python train.py --n_layer=19 --d_model=160 --n_head=5 --n_kv_head=1 --head_dim=32 --d_mlp=448 --vocab_size=512 --activation="swiglu" --norm="rmsnorm" --norm_place="pre" --norm_eps=1e-05 --positions="rope" --rope_base=10000.0 --rope_fraction=1.0 --qk_norm=false --attn_scale=0.177 --bias="none" --tie_embeddings=false --parallel_block=false --extras=["capped logits"] --init="trunc" --init_std_qkv=0.0215 --init_std_o=0.0 --init_std_up=0.0215 --init_std_down=0.0 --optimizer="adamw" --lr=0.00272 --beta1=0.95 --beta2=0.99 --weight_decay=0.025 --lr_head=0.00887 --grad_clip=2.0 --warmup_steps=596 --schedule="wsd" --decay_fraction=0.841 --decay_shape="pow" --final_lr_fraction=0.05 --batch_tokens=32768 --seq_len=1024 --doc_mask=true --train_tokens=292000000 --steps=8912 --dataset="wikipedia_en"
Each number is 128 + 32 x the weight over its row's rms, rounded and kept within 0 to 255. Layers, rows and columns count from 0. Numbers have three digits each. The size before them is the row's rms in percent of the matrix's.

# down: layer 6 MLP down (transposed), 448x160, rms 0.116, rows 262-272, columns 80-159
# gate: layer 6 MLP gate, 448x160, rms 0.125, rows 263-273, columns 80-159
# up: layer 6 MLP up, 448x160, rms 0.118, rows 263-273, columns 80-159
down262 103:175160100133157131166102126098096111121125139116187156125125107125105117127107150107163134132085158076120125132134127148145112087116081088118105090133137132058192164125109158104090157139159172117128055184092107140143107123115073106155087127
gate263 104:146122103168146099133160099078095158165147096095098085068084064133116131112146101121165095132151130147159117077134113130142128145168142118108128130159124159114160190092121158156113175053154132149127095103047150156098138195139133147160148136
up263 101:127136091099143125105159132123139118117150059104112138120194175148154124105097082179143112122127085117121146185163121190134160145138147034101077129131136116161164204162117144181100139154074111102202100114144182156123088110127145142148110125
down263 103:114134175137173031083140140061149153116151119092086112100117155149111149125110100154102175111126158111107143120089163141073103121083149167103218061111111147144145195130198087105160135099108130128119113140102163136154156102131134083124149163
gate264 095:179120116109130140125141129112097164150152156065070078196109163181164154156105100160135121133077121094120106101165191152099125126106081143098071040184176174187157110110107095169190133106123105116111182159091188104112105183158147153094138108
up264 096:122140197110133133141144140118076172065176120140126111126071123125148125154149168155092166112036097120059091142119179149160166084135079182147133118126141110181154124149090112125156197123112065145102088108136183088111142192136128177094124073
down264 097:139160094183116129094162063142098105155185163101115162150123112158157151113106106186071062142083139139123077161125125114157201154164143146128113092135140159121160125141141197157120082062121123139099126144138116153175088054153060185105107155
gate265 105:189124101132105118152095126082100165118183084105118100147151171147092102134121055112176121123153116103179135163105119123139094143142107089205119136131016090120172127118158118121144171067142207171124137069113129177117129137177096133131151145
up265 108:180106136162080116083111178121125143109111142123151089138159120167115042205115192104119095125121112134129092142110154099109117094083118095164106155095070104158114118160176066166142113150172117138111144108130131157145171151143134128163191086
down265 108:138123145110123117127240106123125151105206156105081130138084163161121150087178079133115100133098155113124098120108106129120119150105083101171139139187151124166089090106081120136112140083178176144153208073117107140123077180178113129134103150
gate266 104:169142104103155123102151116142138081104132120107124144094094134105089124102138150141083101139107066122147139127079140163090115075116170129171187107171038195143151138193182120116147090151142126175215167115148127099156087120190124099070170152
up266 106:144140158171133113123125094122055115125102138164122101124141134086070173097115130165108091095137140189132187108139142138158171123136128104110116107148105109123131104149140138181098173078151138083134095166117122146160074127132136174108145160
down266 108:063109141145115123096146180189154083116150167146113048116159123094094151124126123074099120124131110165065144090138137110091163092182157122105130142131119107153142170095154126169079137110103122138111133071132078135065141150057130116124120109
gate267 100:152149101091151133075139093073133134133104138113167027136150136102143140068094101084166093121115122126087156163108149125209094072151145136145059117147155124144149147136117073103148131069160160129162163062151165137112145132129161168148155131
up267 100:124157107121128108126160150088083187132130129137131113116129152116145128170106084069154116147128122096157139099152192136111166146154089066109123067088118162114163086101132126167104061105123096139107113107120070134160185132160109100169106150
down267 097:157173163081148076157101162064080148160124128096166142143101134153146175149151090139163188149172097167130088126157081179075124126112085133145140107075188095127155092173139205158139171118114118098125105143114131167116125152138149152115096209
gate268 100:168130131158122111178113133091146150117179062147126134126101110111067115145100108105130166123166179140176189078110121126124148129159134190114078122171148097144095121083123145101153161116147163139111163147123140154125148159136096163160155121
up268 099:153148112109180162148131099123040157056132066141105167083088096123169101092125169097144098194149113160098132122091123145144129130159155151113167073130142171113035041146108179072060128114125105096101116106133084130119107114117095076154180088
down268 101:161159122125142173090133119148089157125150119104088124078105129147154126122150111136176118130162050178110084056138161159153196174127107147117211062153104122144125094103124199095110146084107087123060103120090086129118135138084145157170188105
gate269 095:145085158137072089100096086124126111157115083100122093137078155115155131081128103100141129086153135125126130116185178149139154135150155164100145163186134122113153098132127125120113141234106099091100163171150147140144089124153163132138118077
up269 097:113091119115116111088167067108139103139075107188117078137126123143163144160058120104127153151131158105123114105156136124144161158086098194163120113078123092121145077032098124141080134077167137125092092115117141078154154146060136102107101104
down269 098:172170110129157116170050175112120119112115176119100134169073119146168169101137128130134098127150097111125140164087151183134115134170115072128068145106127081114159147162141054150091160086154149112152100150106124204094148163118164155130154162
gate270 106:158162088084115150078090152119174165104160113131096138129124148130093115135197101131145100171119051122088184157105172131142143170156162142077165109192146186162139141144135070082129131140109108120087112127177128181088123118120187121134158156
up270 107:132108129135177154115139110117107148117130215178102134135171066118191135110112088161115131173097143179105121170084073124119090114117090140117174161153105082096086116129135117130114192151146139146129149144093076156122165097076185154095117148
down270 108:090130165128141147131149106134114133126144114135131115139152137161152154096172117066126083158099125149126144139136120163080169122198059086156054153136088132113119181181050136129083131114116144129134107129096096134117117144128100150118171128
gate271 091:147157124148057123097116101140157167146171069137128143158173093154084141122086098145153115096144164105151107113197126152135084157138155128038089123196183149090187149118196101133131105128120147096129123197113119108081129065118165118153131115
up271 094:098104167113155122106119155151138099168183119084184106146181142079149154145130107132121134144093099104130111111106176128105163101135143188121133166105155146085140116081120177108067155149139093066174136105114157087191099159134172130171129088
down271 094:107115143144141105144121137149135105125087136124110117075142153135137080133133193109119169174134125131099161119060137103139125090156084145085131103094170107185137137088108189156129152134148140156094124129079067112157120115194148166125165078
gate272 102:144141146164113121117152149140156118152163177128135112089157092187114129088129096136131142160143161108174124111103157177052163130125126185139133154107198178058139131128167169135143123158151088105089128056209158072175084148124122108139130119
up272 099:104152126148079127176132127122114107130150080115103133161226124101112136211096103119148094159113051173094126164157066101107148131101094139116119089103109127169175127085094141160106143094162152107118147191120125094117121125138147154134135105
down272 097:146116158120101140207093127034112056123156112149089163098131119092134132148171095144127143176117106211132132084100120130172178104167119180135077107095152100148095129141134162130135125155102093172121175087139135183143110094186126180121125028
gate273 100:155123057141151168200114133150151182105077102144056143166110131147129115122091089142146108123113135136149137158151109120151172175173072166087135132098100150082147136134103102171120141115145131074111110118160051145131128130109130197133132082
up273 105:170063103124087178167119138117111151132119158109079219125074154087099129108141128144174100128105201038126139126106167105089140141121114130152097127205118112129091088166157123177147140119162139067161103109163120131104171161134138142172070074